config = dict(
    head_dim=64,
    qk_norm=True,
    attn_scale=0.159,
    parallel_block=False,
    extras=['some layers without attention', 'local attention windows', 'paired heads', 'shifted keys', 'exclusive self-attention', 'normalized values', 'value embeddings', 'hashed n-gram embeddings', 'a smear gate', 'an embedding shortcut', 'skips across layers', 'capped logits'],
    init_std_qkv=0.0546,
    init_std_down=0.0,
    lr=0.00124,
    weight_decay=0.047,
    lr_head=0.00734,
    schedule='wsd',
    decay_shape='linear',
    batch_tokens=65536,
    train_tokens=703700000,
)
Each number is 50 + 15 x the weight over its row's rms, rounded and kept within 0 to 99. Layers, rows and columns count from 0. The size before them is the row's rms in percent of the matrix's.

# layer 5 attention query, 384x384, rms 0.107, rows 362-380, columns 192-383
108:68 40 84 81 46 45 62 55 54 45 63 67 44 41 67 35 42 58 78 54 58 47 16 50 69 45 36 41 50 53 61 44 21 35 43 79 51 45 57 54 54 29 37 32 44 44 45 30 60 56 61 48 52 52 45 59 74 43 48 27 66 48 71 34 40 33 45 21 66 52 13 46 43 52 19 43 39 68 36 70 32 28 50 42 53 17 46 46 38 53 13 62 46 40 48 92 44 62 35 48 41 31 10 51 68 76 13 66 61 26 37 54 28 33 38 42 39 34 58 56 71 44 64 55 39 70 59 67 66 19 47 79 41 53 54 53 37 46 50 51 49 49 44 69 62 70 37 44 45 66 57 49 56 48 48 87 80 24 54 29 35 51 48 51 38 51 71 98 58 72 53 48 54 50 48 59 51 41 59 75 45 79 54 67 54 61 60 53 44 59 31 49
101:43 49 50 42 41 42 38 45 38 51 53 42 69 41 38 40 50 24 28 36 47 62 55 59 85 49 60 76 73 50 54 37 31 47 32 52 71 56 45 36 49 58 67 50 32 69 37 41 46 60 44 29 52 67 43 23 43 75 58 40 42 63 68 52 48 74 42 72 33 48 45 53 43 42 27 26 70 44 39 29 28 26 55 50 62 58 33 63 61 41 61 71 48 54 44 54 40 52 19 74 11 47 46 50 70 23 40 44 43 46 50 37 51 45 34 66 64 45 53 45 39 67 38 41 42 36 55 33 71 51 67 11 22 44 37 21 91 43 43 24 46 56 27 57 73 47 57 27 45 77 46 72 58 34 59 61 65 45 35 46 63 63 38 40 38 61 45 19 72 52 35 67 65 46 48 54 09 70 57 49 47 78 52 57 65 63 46 70 79 33 34 31
107:65 21 58 38 68 66 21 57 39 66 56 46 73 37 59 68 61 63 30 50 40 53 36 25 42 43 64 47 57 48 55 65 33 30 54 16 84 44 42 41 34 53 45 34 45 54 43 46 60 65 62 50 47 49 59 40 68 55 50 57 82 56 43 65 43 44 23 15 08 49 31 46 45 92 41 28 41 70 36 47 68 42 69 63 65 48 57 52 46 60 47 80 43 41 55 70 37 80 44 32 34 37 50 50 42 62 56 44 39 41 40 70 57 54 56 49 87 42 56 65 51 28 61 70 71 51 63 48 84 37 55 46 20 52 46 39 22 45 41 31 41 72 49 60 69 26 28 46 30 52 46 59 66 33 57 22 47 33 38 16 65 53 39 63 58 46 29 32 50 41 64 42 51 53 39 55 67 49 77 62 43 46 53 43 75 64 91 49 51 40 57 42
113:61 59 64 38 69 46 70 57 53 47 66 57 61 52 48 52 40 66 62 35 61 47 43 42 20 56 32 59 56 44 73 60 47 48 69 53 47 18 64 44 35 44 33 68 36 46 27 43 27 31 42 41 75 31 35 35 40 71 60 47 59 59 72 49 32 33 49 30 50 58 44 74 33 55 68 63 42 55 53 46 24 08 65 30 82 70 32 36 70 57 32 66 41 54 33 78 56 67 66 18 45 35 47 48 27 58 52 58 66 65 47 65 00 75 68 74 75 65 37 75 65 74 41 36 51 61 32 21 23 86 61 65 36 46 50 53 33 33 51 37 51 71 49 29 49 49 70 44 29 61 87 53 46 29 41 71 69 27 59 51 27 68 20 13 54 30 64 66 39 50 39 69 42 66 48 47 58 71 77 67 37 56 45 62 63 52 59 46 53 48 66 52
104:50 57 44 48 44 65 33 57 43 38 45 58 46 54 51 48 63 44 50 52 45 43 85 62 54 47 56 61 43 43 72 50 45 63 37 60 21 49 26 40 56 80 77 57 58 49 47 35 70 46 48 63 45 36 35 46 45 41 41 67 50 59 48 51 55 67 40 78 76 42 58 28 67 41 65 46 55 32 77 28 65 61 50 78 30 45 40 52 61 61 29 17 45 63 34 41 63 43 49 53 51 65 64 71 67 40 28 33 66 67 38 50 34 55 51 44 17 28 63 43 68 46 41 35 48 59 44 59 29 27 24 50 80 44 38 46 22 77 50 48 54 30 53 21 61 50 29 40 54 51 31 46 15 53 46 46 59 48 50 52 30 58 26 88 26 46 59 28 54 52 87 54 52 48 60 47 27 41 53 37 51 60 17 53 59 35 39 26 54 38 28 45
114:52 30 53 47 69 63 36 26 49 48 67 38 50 49 22 74 51 75 41 24 62 60 47 50 45 53 47 39 44 36 60 64 68 56 46 55 72 24 58 42 30 43 37 37 36 54 46 45 61 62 54 21 95 47 59 32 39 73 64 30 50 28 48 60 46 47 64 35 37 64 44 80 47 75 43 62 40 59 38 56 58 42 44 39 54 50 74 59 47 44 39 42 34 21 34 53 55 59 47 50 49 41 55 40 35 69 60 47 61 29 42 29 31 53 47 23 67 66 58 30 20 43 73 45 45 69 71 50 60 55 44 51 27 43 53 55 41 48 39 70 57 52 26 29 43 41 24 86 56 58 22 55 40 21 51 58 38 77 30 52 63 52 70 42 57 38 14 64 79 32 46 45 53 50 44 40 51 32 57 47 31 50 46 11 34 58 79 49 77 45 57 51
110:75 32 20 49 54 47 61 48 64 61 50 48 66 52 63 53 33 35 32 78 58 44 51 51 63 70 43 66 45 39 64 54 28 66 57 51 55 33 64 65 60 73 26 51 49 31 46 37 55 62 47 64 41 49 51 39 36 47 61 40 28 40 39 60 27 46 58 35 53 36 67 37 58 53 80 60 55 41 73 24 43 50 64 29 46 43 62 40 29 54 04 03 57 34 29 64 60 36 50 74 76 39 50 62 45 45 24 45 53 56 35 61 69 38 53 70 54 17 41 59 59 27 40 40 38 31 30 61 61 48 29 62 65 25 37 71 43 54 73 54 47 45 58 59 44 48 50 57 72 59 57 46 45 68 23 41 50 67 57 30 40 70 37 61 27 42 76 31 66 73 49 50 51 32 60 54 53 54 54 35 66 26 57 58 69 67 63 15 48 38 33 82
108:87 42 85 59 61 66 32 75 41 36 52 47 64 36 46 54 48 66 94 66 47 26 35 48 44 20 31 43 25 56 35 63 71 30 54 27 65 39 36 57 44 29 38 31 40 27 38 67 48 46 43 62 37 69 31 65 61 68 58 33 66 53 35 46 39 64 50 15 43 47 39 58 52 54 51 51 31 60 54 52 42 51 56 44 54 63 29 59 38 57 78 74 51 64 70 66 36 54 43 44 59 56 48 38 62 68 43 39 50 24 46 66 41 39 55 63 54 62 15 41 47 51 68 38 25 49 59 44 49 31 48 64 30 70 79 50 43 67 59 56 86 55 69 57 43 40 54 43 36 67 50 44 58 87 66 55 45 49 40 28 80 35 70 70 47 30 42 65 63 55 74 57 52 65 62 32 59 46 64 40 38 68 53 58 72 40 51 69 53 46 65 47
108:54 57 32 47 70 61 53 60 43 60 68 51 45 51 37 27 45 53 23 66 62 72 43 46 47 51 43 65 52 54 59 73 39 38 45 59 58 61 49 37 70 42 57 53 39 74 21 46 43 72 77 27 31 52 36 62 72 55 75 53 60 74 78 61 17 86 43 53 35 48 33 34 65 46 76 54 37 57 51 41 44 39 63 57 38 59 53 50 30 69 37 51 62 38 64 49 57 86 26 63 27 68 51 72 32 63 62 26 65 85 33 51 55 14 47 63 46 31 43 88 70 64 32 43 40 45 25 48 50 52 33 55 48 29 32 54 42 49 58 14 24 76 23 46 52 59 54 49 29 51 53 59 58 57 62 57 79 27 53 44 61 42 22 40 75 54 71 46 47 34 47 67 70 69 74 36 45 65 59 44 43 34 50 57 61 44 55 47 53 53 43 59
106:53 60 38 31 58 48 67 46 42 43 70 62 56 44 33 59 51 35 52 22 60 51 56 65 36 40 42 47 78 37 65 55 33 43 62 52 72 66 41 54 69 46 43 38 43 49 56 24 34 52 34 31 23 49 19 48 61 61 57 55 22 76 32 47 45 15 39 55 48 53 60 77 59 55 61 56 53 45 79 40 33 48 42 52 52 61 33 57 53 28 68 41 50 60 40 66 72 23 55 39 61 47 36 41 51 26 44 23 69 31 48 31 46 37 67 19 48 79 67 60 68 33 49 36 41 55 55 38 73 52 52 66 30 50 58 59 47 45 37 31 56 28 91 65 26 38 50 37 72 21 70 61 16 50 67 60 51 67 56 60 60 28 77 37 36 50 50 44 48 68 46 57 61 75 73 48 41 69 68 40 53 51 12 74 69 48 63 54 60 51 41 54
119:60 28 59 51 25 52 55 33 31 64 45 77 65 50 60 93 59 36 38 49 58 33 21 46 31 20 60 62 55 51 58 70 62 43 54 40 42 61 69 43 59 45 45 50 30 62 55 73 51 69 62 45 79 53 60 59 81 37 27 42 47 39 48 42 58 47 60 28 61 45 62 60 46 50 49 61 60 81 35 53 43 52 52 55 42 00 47 39 35 58 51 76 47 37 43 54 46 54 58 41 61 43 28 44 66 49 50 64 45 31 84 67 39 57 40 46 52 32 37 32 42 27 78 61 79 53 62 60 78 50 87 41 36 44 62 57 41 41 54 59 46 44 31 53 48 59 74 62 53 74 58 25 42 14 54 50 44 43 43 74 43 26 29 57 61 45 45 55 85 24 53 46 40 38 38 61 68 68 56 52 54 47 99 17 37 57 54 48 54 54 49 52
107:63 47 44 32 53 25 43 28 61 41 56 43 47 49 25 37 70 36 46 48 71 33 60 47 69 62 43 67 44 46 56 52 64 60 77 59 70 45 48 34 44 25 69 34 57 35 36 53 62 77 35 60 34 22 46 64 59 51 60 38 49 42 37 43 54 29 75 37 27 46 45 55 53 72 61 56 29 69 53 56 58 51 41 55 32 59 51 41 34 52 55 39 64 65 55 49 63 24 42 45 45 42 36 22 55 80 27 66 60 34 41 15 33 60 25 46 68 43 50 10 54 67 79 56 40 42 63 49 48 72 31 55 57 59 79 67 75 80 76 52 65 56 46 28 32 46 50 74 63 43 54 28 21 66 43 38 63 77 54 45 88 48 75 53 18 22 25 42 71 63 57 49 52 73 83 57 45 55 59 44 72 41 24 59 70 63 64 50 17 45 22 48
098:65 59 48 60 64 62 58 47 71 55 30 45 81 43 40 68 53 46 76 23 44 75 39 68 35 67 62 44 53 65 51 35 18 54 45 53 75 44 57 51 52 70 35 68 32 41 57 47 31 34 30 38 39 40 50 42 55 52 66 71 80 48 40 39 56 48 73 52 39 47 67 23 33 70 64 50 73 45 61 42 47 54 56 53 35 31 34 25 63 51 46 62 54 78 15 46 18 35 38 27 43 51 45 44 65 33 68 33 55 53 56 57 41 69 50 22 56 61 63 41 62 66 46 44 45 42 34 34 35 74 33 83 55 50 47 41 44 78 46 69 30 53 60 60 68 55 56 26 60 71 32 69 13 43 50 67 28 36 52 48 50 50 65 64 39 71 69 29 65 27 74 52 47 37 50 17 63 37 76 35 42 57 49 62 48 53 36 43 61 47 59 37
102:42 43 73 35 54 42 38 79 54 43 30 42 57 55 53 11 60 16 37 57 31 64 65 74 57 49 37 65 77 67 39 34 50 58 39 59 66 64 21 77 63 50 66 34 68 74 59 42 10 51 59 57 19 71 65 46 46 60 35 82 39 64 60 39 57 34 31 58 46 38 65 44 68 27 50 42 50 52 83 50 37 61 48 57 35 44 58 22 37 53 51 30 59 55 53 29 54 33 35 61 46 67 46 41 63 34 22 32 63 40 48 38 80 45 71 34 40 68 47 37 52 69 42 54 59 49 59 35 57 55 37 51 43 51 48 24 68 72 44 51 52 47 64 48 37 34 45 43 87 31 49 40 41 26 65 47 28 46 37 33 51 33 65 67 25 32 45 28 65 42 43 59 61 51 59 33 41 50 52 31 64 45 23 73 52 49 42 80 40 63 54 51
108:41 69 64 55 65 46 41 43 44 29 60 66 59 41 62 45 29 53 49 75 32 69 23 37 50 26 25 49 36 71 54 42 48 33 38 78 42 47 63 47 29 46 41 61 43 56 49 68 59 37 48 49 61 65 60 53 40 34 49 64 30 47 81 50 40 50 65 41 49 76 27 42 60 44 26 50 36 36 67 56 37 30 71 22 63 69 30 47 45 71 29 61 67 64 52 77 61 67 64 41 23 52 43 51 61 75 74 49 30 45 45 44 52 58 40 64 47 26 42 66 48 56 58 60 50 69 48 47 73 65 85 58 30 69 67 50 42 73 54 59 65 25 43 51 59 54 64 41 56 43 99 20 51 47 55 72 70 39 50 49 48 94 25 51 54 57 52 62 33 35 30 39 41 27 49 71 29 69 65 90 44 51 66 50 53 39 83 20 54 42 50 44
120:40 41 43 42 34 42 58 65 72 71 43 65 50 59 32 58 49 50 68 35 59 38 62 45 54 48 41 29 21 39 62 25 49 39 59 48 59 35 42 71 28 33 62 49 64 25 55 53 53 33 53 56 94 17 24 54 41 65 43 46 13 60 43 50 61 43 49 98 37 30 40 90 24 48 31 55 42 41 50 43 50 34 56 51 45 61 49 49 57 46 41 64 44 44 32 71 44 24 33 66 69 33 47 24 57 40 59 83 33 50 39 23 65 57 35 23 46 54 80 42 40 30 32 36 55 55 55 59 30 52 55 73 65 53 64 24 48 55 41 70 59 50 53 63 17 56 37 53 75 35 47 66 38 52 31 50 59 55 49 67 58 69 60 60 55 39 56 37 54 76 46 52 42 42 72 47 79 60 67 37 40 56 49 71 64 48 36 57 52 23 59 54
108:55 38 51 46 33 53 52 30 61 72 53 13 66 70 29 50 29 67 80 53 44 29 25 65 51 49 67 35 25 59 43 48 64 29 45 47 20 44 59 34 26 44 74 25 78 18 64 46 36 67 61 55 50 33 58 72 60 60 68 73 34 52 30 36 62 43 64 25 72 49 45 46 39 51 63 67 49 52 47 71 58 73 52 52 44 37 60 28 35 46 59 70 49 55 31 56 59 70 55 48 61 52 52 27 50 45 39 55 32 44 61 60 61 63 40 48 33 69 52 51 46 24 71 55 29 49 60 54 41 34 38 42 51 44 61 52 62 33 48 43 75 26 81 38 29 24 35 40 65 48 58 50 46 87 74 44 41 70 44 66 53 62 59 67 50 30 33 75 60 58 33 52 53 32 32 36 43 28 53 53 90 40 50 65 63 27 44 78 86 43 52 51
100:48 58 39 63 49 48 37 09 32 52 49 37 28 68 34 60 62 76 26 62 41 50 68 36 57 59 31 36 60 62 51 55 44 33 50 31 43 30 33 43 33 68 58 46 35 37 39 89 56 33 37 50 76 42 51 17 53 71 50 53 42 56 35 56 61 60 39 52 54 49 57 74 32 43 20 44 27 46 30 31 59 24 42 50 65 41 65 68 66 25 72 70 52 44 45 62 33 70 47 42 44 42 51 34 57 66 68 66 16 55 62 64 42 74 57 45 46 84 53 73 28 53 32 44 44 29 59 42 62 74 69 27 42 68 59 41 46 17 41 42 52 09 59 52 62 56 63 74 33 50 46 47 63 44 35 58 43 44 32 64 52 75 37 33 52 40 38 52 23 46 41 57 45 36 38 73 66 32 51 48 27 63 61 46 29 61 54 54 69 50 45 45
102:62 35 38 60 44 76 57 35 52 55 70 41 58 39 54 53 56 34 51 55 58 80 55 42 22 73 46 41 65 69 40 44 42 43 40 25 47 80 49 70 62 58 40 39 63 58 34 44 48 47 37 15 33 57 47 54 43 71 54 64 52 45 47 78 46 48 57 65 55 42 69 60 39 34 74 42 43 40 44 50 49 39 47 59 62 44 90 24 42 46 21 40 52 38 67 20 48 45 17 76 46 76 66 45 29 60 46 56 70 59 89 23 79 07 74 23 53 41 32 60 19 59 64 45 49 45 41 63 65 65 57 39 52 38 56 48 54 54 38 54 42 69 56 77 66 58 61 56 44 57 47 34 67 42 65 43 44 55 42 30 45 56 69 45 57 55 61 44 73 69 33 28 49 51 39 31 66 78 48 29 43 63 47 17 58 47 67 33 27 47 69 43
# layer 5 attention key, 384x384, rms 0.106, rows 362-379, columns 192-383
114:61 37 50 61 38 75 46 71 48 59 55 68 64 25 80 42 36 32 82 64 37 25 42 66 67 50 28 47 55 52 72 57 24 62 37 50 58 38 53 70 47 44 52 38 83 62 68 31 44 59 26 46 62 59 42 91 53 70 54 44 52 22 61 35 33 41 39 28 57 52 26 66 27 56 47 32 56 65 60 75 35 36 81 49 65 57 58 46 54 34 35 64 39 51 57 69 40 58 49 79 26 66 30 69 43 54 26 53 52 41 71 54 30 46 34 44 54 32 21 45 82 50 57 70 35 47 45 55 67 29 34 74 50 43 50 30 56 69 66 48 21 51 51 68 46 69 46 50 50 59 54 53 53 82 74 52 55 32 60 23 51 47 47 61 40 52 54 80 47 61 55 65 55 47 67 51 44 45 66 72 60 46 55 69 56 49 76 74 56 52 29 25
111:30 67 35 51 46 49 47 44 37 47 58 52 56 21 41 48 53 34 26 35 78 55 53 67 47 62 58 61 64 59 36 56 33 36 35 23 60 72 62 41 66 61 78 34 37 69 39 33 46 48 58 44 55 70 44 46 49 56 55 43 12 64 11 75 49 66 33 73 44 33 40 72 38 44 48 49 58 68 64 35 22 27 57 54 42 51 32 48 65 71 53 55 45 38 44 54 45 49 31 77 43 39 67 74 47 07 40 36 38 53 64 32 49 49 54 54 59 42 58 44 58 45 44 19 28 32 25 22 45 69 51 68 49 58 61 29 56 67 51 33 38 47 36 54 36 31 65 44 49 52 54 57 55 61 62 51 59 45 44 49 65 47 32 24 45 73 62 47 40 33 53 77 50 28 81 42 45 75 55 57 77 57 46 83 64 73 21 70 65 61 46 46
095:36 33 25 45 74 76 22 67 36 53 75 59 62 55 54 71 30 60 45 23 75 50 57 63 51 81 64 63 50 21 65 87 58 69 65 51 35 62 33 41 50 66 27 57 51 46 45 22 43 43 75 49 49 60 42 72 58 69 26 35 56 58 41 64 26 44 08 22 19 30 53 58 60 56 61 58 53 60 53 35 69 59 65 75 48 42 40 51 45 54 56 72 40 58 75 51 59 45 61 23 35 40 59 64 45 44 29 49 51 23 52 77 34 43 58 57 90 57 50 52 67 81 62 52 86 24 51 60 52 31 56 28 48 74 70 46 29 64 58 64 20 60 62 38 65 41 23 51 63 54 58 60 60 54 57 41 50 43 43 31 49 55 41 49 43 73 50 37 35 38 61 49 46 45 39 59 68 47 54 46 70 53 37 48 69 58 75 32 49 47 28 34
105:58 53 63 36 69 61 78 80 39 50 48 51 78 50 57 60 34 44 38 59 52 46 62 56 24 33 51 54 61 51 63 69 37 57 42 60 54 18 74 81 32 48 37 61 34 45 39 36 47 53 26 33 45 44 48 47 41 86 66 41 62 53 64 27 47 40 48 36 55 37 54 53 29 54 74 44 57 56 61 61 23 27 50 31 90 65 39 31 86 71 32 65 50 50 38 65 26 62 55 43 54 43 60 43 30 24 52 69 46 64 65 53 40 61 70 48 67 55 52 70 39 63 32 68 62 46 43 51 39 68 68 38 42 34 51 59 48 50 47 40 83 59 21 58 32 41 79 64 47 58 75 57 52 50 35 65 74 51 46 62 45 51 31 33 52 52 28 28 44 51 36 60 36 45 29 20 60 77 92 61 64 48 58 59 61 45 72 52 46 54 59 51
106:57 47 36 44 61 44 53 43 64 38 41 32 55 39 25 31 78 24 62 38 22 66 70 58 60 62 47 54 48 37 51 48 75 44 54 44 51 64 47 54 64 72 64 49 75 56 64 58 65 41 36 62 28 51 50 49 44 47 52 66 58 41 38 59 59 77 51 77 66 54 48 30 52 51 22 56 37 36 69 38 40 68 56 52 20 38 76 53 35 29 30 45 72 57 35 46 56 26 45 61 48 62 40 42 63 75 38 51 69 62 28 47 50 53 45 44 56 40 50 40 63 36 37 48 10 39 47 67 63 42 30 64 51 47 52 41 59 50 65 47 50 18 63 46 21 31 37 43 60 36 55 51 47 16 41 41 39 59 37 54 47 50 36 41 15 59 64 38 69 40 42 36 44 28 47 61 42 41 38 53 53 44 45 59 64 41 39 30 41 25 42 62
129:24 54 48 39 57 62 22 20 49 61 59 52 48 46 45 66 51 74 38 53 43 56 26 65 56 66 40 59 51 54 68 69 56 35 62 60 53 34 44 64 16 81 44 58 26 48 40 34 46 66 49 19 59 46 54 45 16 62 45 40 20 51 25 69 31 66 30 49 40 34 50 78 18 65 52 55 45 47 54 44 61 47 45 58 47 44 58 46 57 59 41 52 27 40 29 68 41 45 52 55 49 69 61 60 32 45 75 55 32 43 53 47 50 58 50 38 69 50 98 31 39 44 49 59 63 81 51 53 32 35 57 46 14 57 43 51 32 52 62 60 47 50 24 26 48 41 24 61 33 70 31 45 45 13 57 30 50 72 21 27 50 74 66 49 70 37 44 34 58 50 46 46 51 28 58 35 34 56 62 35 38 73 43 39 54 63 74 50 81 31 33 38
114:65 36 36 47 87 52 57 32 52 43 40 41 46 59 39 44 76 37 35 50 65 62 47 36 52 63 47 52 56 47 76 41 59 57 41 23 59 60 75 71 42 58 45 42 45 25 39 26 62 37 30 39 40 42 42 50 41 49 59 56 54 31 12 43 38 62 69 43 44 38 70 55 43 53 52 66 52 54 61 62 38 57 53 34 54 21 47 15 18 57 41 54 67 71 21 56 68 45 55 72 97 47 57 53 52 49 68 47 57 61 43 46 43 64 64 50 49 38 43 35 42 26 62 30 44 32 67 47 48 58 37 47 82 55 61 46 53 46 47 79 56 77 54 35 52 48 48 60 78 42 29 42 53 57 18 61 56 78 48 47 43 46 32 75 36 44 62 54 77 63 47 43 63 17 59 66 49 44 50 54 51 42 64 48 59 33 39 21 45 43 41 67
108:56 32 69 36 53 50 34 86 51 57 54 24 84 20 60 60 46 49 52 58 54 39 49 60 56 23 45 23 46 52 55 45 49 53 25 61 48 33 52 51 44 29 51 33 39 42 44 56 46 89 60 51 55 76 59 75 77 63 57 46 55 50 42 57 44 63 67 44 46 47 49 38 71 54 52 20 64 72 58 50 61 58 66 50 46 64 37 34 39 29 61 60 43 67 60 45 38 70 79 50 56 55 67 34 45 49 36 41 28 33 63 58 49 34 28 73 51 51 17 45 49 63 71 56 03 66 41 51 73 47 37 35 58 51 66 48 60 49 63 70 66 59 73 46 43 54 62 75 42 64 53 64 52 69 76 30 33 33 72 37 75 62 63 64 37 50 05 63 44 53 60 45 59 67 32 25 47 61 50 65 69 48 41 37 55 60 63 53 54 33 33 66
103:46 53 50 57 71 59 55 64 17 45 81 36 48 50 29 61 61 25 46 51 73 60 78 67 33 56 50 63 49 60 62 65 49 73 40 44 63 65 62 44 76 26 40 51 17 69 58 47 52 57 59 38 37 68 54 55 65 74 34 67 68 62 64 15 17 74 50 22 38 35 36 36 65 58 54 62 49 77 60 67 42 44 56 53 52 33 36 36 49 71 44 67 74 40 55 50 60 68 38 46 16 31 32 72 34 54 24 40 55 67 46 66 46 37 52 44 38 28 45 50 27 58 29 45 41 37 63 33 67 47 20 67 65 47 59 68 58 56 84 68 33 57 23 71 62 39 66 60 40 43 48 58 61 28 48 67 62 20 50 44 73 46 24 51 54 71 73 50 57 22 58 49 58 66 73 40 34 46 44 56 57 49 43 55 81 25 55 57 41 76 46 65
118:60 49 50 24 46 78 72 47 36 36 64 38 61 44 16 25 43 36 88 40 48 46 45 35 51 64 37 59 45 41 69 43 31 52 56 46 45 56 61 52 40 38 36 46 49 63 21 23 62 40 33 69 20 46 32 32 50 65 65 78 32 54 35 63 51 32 41 59 66 57 51 91 74 66 62 51 38 49 82 47 38 53 37 45 29 70 46 39 63 40 67 33 71 49 47 84 37 29 58 44 42 48 52 58 50 24 53 49 51 47 39 15 11 26 53 29 44 58 46 57 70 32 33 31 51 48 35 45 48 73 43 66 54 40 44 52 71 41 54 20 57 48 64 61 27 46 64 46 80 41 58 64 27 56 50 49 72 52 33 71 61 52 70 68 16 47 46 42 54 61 63 66 63 57 66 30 59 81 55 33 54 58 26 68 48 43 41 63 51 39 51 53
112:52 50 53 72 26 70 61 39 41 47 32 60 82 61 66 79 75 52 35 62 52 37 42 68 52 42 45 61 67 64 66 70 56 43 50 40 49 63 40 54 42 51 44 52 45 51 47 45 29 81 60 33 60 30 79 47 61 38 62 33 37 18 50 44 59 42 34 42 47 74 74 57 17 55 55 41 40 67 41 55 67 38 57 37 73 44 41 39 44 72 44 62 41 49 47 44 24 55 49 41 63 60 51 47 55 34 40 57 42 44 69 35 55 54 61 30 40 48 62 30 42 46 86 85 46 58 28 73 85 48 92 55 43 26 68 56 18 52 57 62 35 44 52 43 68 52 43 60 20 68 54 34 33 63 70 42 39 53 64 46 30 55 25 51 69 51 08 59 97 07 75 49 53 48 41 67 69 53 52 49 59 48 48 12 58 53 60 43 75 69 49 62
110:41 69 65 31 43 48 39 41 80 42 56 24 57 44 31 41 72 67 47 53 44 36 53 57 42 22 41 43 44 58 56 44 48 62 54 51 64 64 50 43 07 49 73 52 38 57 40 56 55 80 46 65 28 28 45 45 48 31 49 20 40 29 46 43 48 38 60 45 39 66 37 76 46 67 45 51 34 49 46 58 47 67 60 68 54 50 75 24 47 66 47 23 49 53 39 76 24 30 45 45 66 43 38 27 59 56 48 54 64 30 60 23 59 31 77 52 53 35 50 10 55 66 46 77 47 48 72 48 30 62 12 44 53 41 56 70 53 58 73 66 80 67 49 24 33 43 41 88 30 63 30 41 51 58 67 30 58 77 38 62 78 48 54 70 61 42 38 46 56 48 48 34 51 55 62 72 76 69 61 57 77 20 52 45 60 57 56 37 45 27 10 44
110:49 56 29 60 46 86 61 49 61 41 39 40 71 31 38 85 61 56 41 59 39 61 36 74 45 62 48 45 59 53 54 44 47 58 51 48 48 48 65 61 47 62 42 62 48 48 37 42 36 22 34 72 55 59 58 42 47 42 65 58 62 37 70 51 62 64 61 36 59 66 51 22 51 64 56 39 58 60 55 54 47 41 46 40 30 31 50 24 45 39 49 49 50 69 24 18 46 58 45 33 63 58 27 15 58 30 52 50 71 59 57 86 47 50 41 41 64 68 29 22 55 31 39 58 51 42 38 55 58 67 48 78 82 48 51 36 59 43 45 39 61 58 57 60 23 56 62 63 51 78 38 48 45 79 63 47 28 41 48 50 72 42 74 26 49 85 46 48 66 48 71 58 68 46 19 04 57 71 78 43 56 60 50 48 67 67 49 62 66 57 52 42
095:59 40 58 36 51 47 38 56 38 48 43 49 67 49 36 24 43 17 58 37 48 78 41 58 41 58 32 75 62 41 52 21 47 29 46 51 60 45 42 61 36 33 54 28 32 33 48 27 45 70 28 44 25 63 48 40 68 42 59 68 62 64 35 50 67 40 49 71 57 45 44 36 83 69 59 50 41 60 65 49 21 63 59 36 28 44 68 45 35 62 55 20 42 55 59 42 46 51 20 59 38 61 53 24 44 43 54 44 39 34 50 36 53 46 41 68 66 40 40 74 57 65 62 29 49 32 43 28 52 67 37 61 45 44 34 52 48 56 28 47 47 57 72 56 26 11 24 35 82 26 43 29 43 33 57 50 59 45 24 43 41 55 61 38 27 70 56 59 58 57 53 71 44 48 56 60 52 68 66 59 52 86 43 64 56 78 37 58 64 40 43 53
112:83 55 50 25 51 38 47 42 33 42 42 67 55 65 56 26 36 36 50 65 38 51 36 42 45 46 26 63 50 36 74 79 50 28 26 68 39 36 65 47 14 61 35 48 43 41 35 52 41 51 39 46 54 46 35 67 43 49 43 82 40 58 48 48 51 57 48 54 68 64 44 06 51 52 43 62 56 55 57 43 61 61 72 56 57 59 39 57 63 70 55 49 54 60 50 57 43 51 70 59 47 70 60 56 60 58 70 80 41 46 50 32 00 95 51 67 49 70 47 40 42 51 50 66 45 57 35 57 55 41 56 70 59 58 39 37 39 74 61 52 57 50 47 36 84 41 32 30 62 32 74 39 28 28 36 76 69 49 63 75 18 65 47 54 32 48 34 71 52 47 55 53 45 47 37 47 25 58 55 82 45 42 65 66 12 61 51 28 43 68 64 41
115:50 49 35 45 41 52 60 49 64 55 49 62 39 39 30 46 49 63 59 50 60 25 78 23 45 42 61 52 31 47 67 47 61 38 35 60 73 53 71 74 30 66 62 64 76 42 21 59 48 42 32 14 76 13 21 51 43 67 55 49 37 54 50 54 63 27 84 70 42 57 56 71 36 53 10 64 29 35 48 37 43 44 38 90 40 46 55 43 60 37 52 38 73 45 24 49 50 16 29 52 57 34 71 36 64 32 61 66 47 52 65 25 55 53 40 41 46 57 69 40 48 40 44 48 49 57 52 64 63 53 66 48 52 65 61 15 65 41 36 47 71 60 48 88 08 39 70 58 66 54 42 51 49 45 26 42 52 71 42 58 62 45 73 65 59 32 53 18 54 62 27 54 44 55 62 22 72 68 65 41 47 38 67 38 37 60 39 69 49 19 67 58
107:37 48 65 56 40 43 31 37 54 52 35 38 62 56 42 48 18 67 45 62 50 64 33 59 54 32 58 61 17 73 47 34 65 15 53 42 48 68 65 50 59 58 67 30 64 46 76 73 50 64 51 56 33 41 46 65 70 37 60 59 31 59 34 61 50 51 55 34 82 46 64 42 58 43 58 58 36 50 41 78 73 78 48 46 42 43 56 55 45 59 37 42 48 49 27 58 64 66 84 52 52 80 67 42 55 42 37 39 42 68 61 48 94 46 47 54 32 39 43 61 62 36 70 49 36 37 54 60 67 27 03 27 47 51 46 61 62 47 55 49 53 41 72 28 35 35 42 60 72 33 78 55 29 84 67 43 47 55 30 54 54 39 22 84 63 23 51 55 46 57 19 62 42 27 37 32 49 55 46 66 69 28 34 47 60 31 49 55 82 63 66 61
113:55 49 40 46 69 42 66 38 42 49 43 57 44 42 67 64 45 69 38 87 42 52 40 32 55 46 30 28 50 55 26 48 48 40 38 47 62 61 47 48 44 50 54 52 39 52 59 65 42 57 30 43 75 34 55 35 61 54 28 53 37 66 63 52 50 25 46 59 54 39 28 64 31 51 24 47 50 59 38 37 42 20 30 60 34 56 50 75 86 37 57 49 45 46 40 64 40 59 34 34 25 27 52 37 25 18 48 65 49 45 52 54 54 65 31 37 51 57 76 78 40 60 45 36 54 88 68 40 66 64 62 31 47 47 72 42 37 30 33 41 48 40 42 77 43 79 41 31 46 48 82 42 42 26 43 42 28 41 68 60 68 73 47 38 54 48 46 34 34 73 43 39 32 36 37 54 57 46 52 41 34 42 49 49 58 56 84 41 41 54 59 64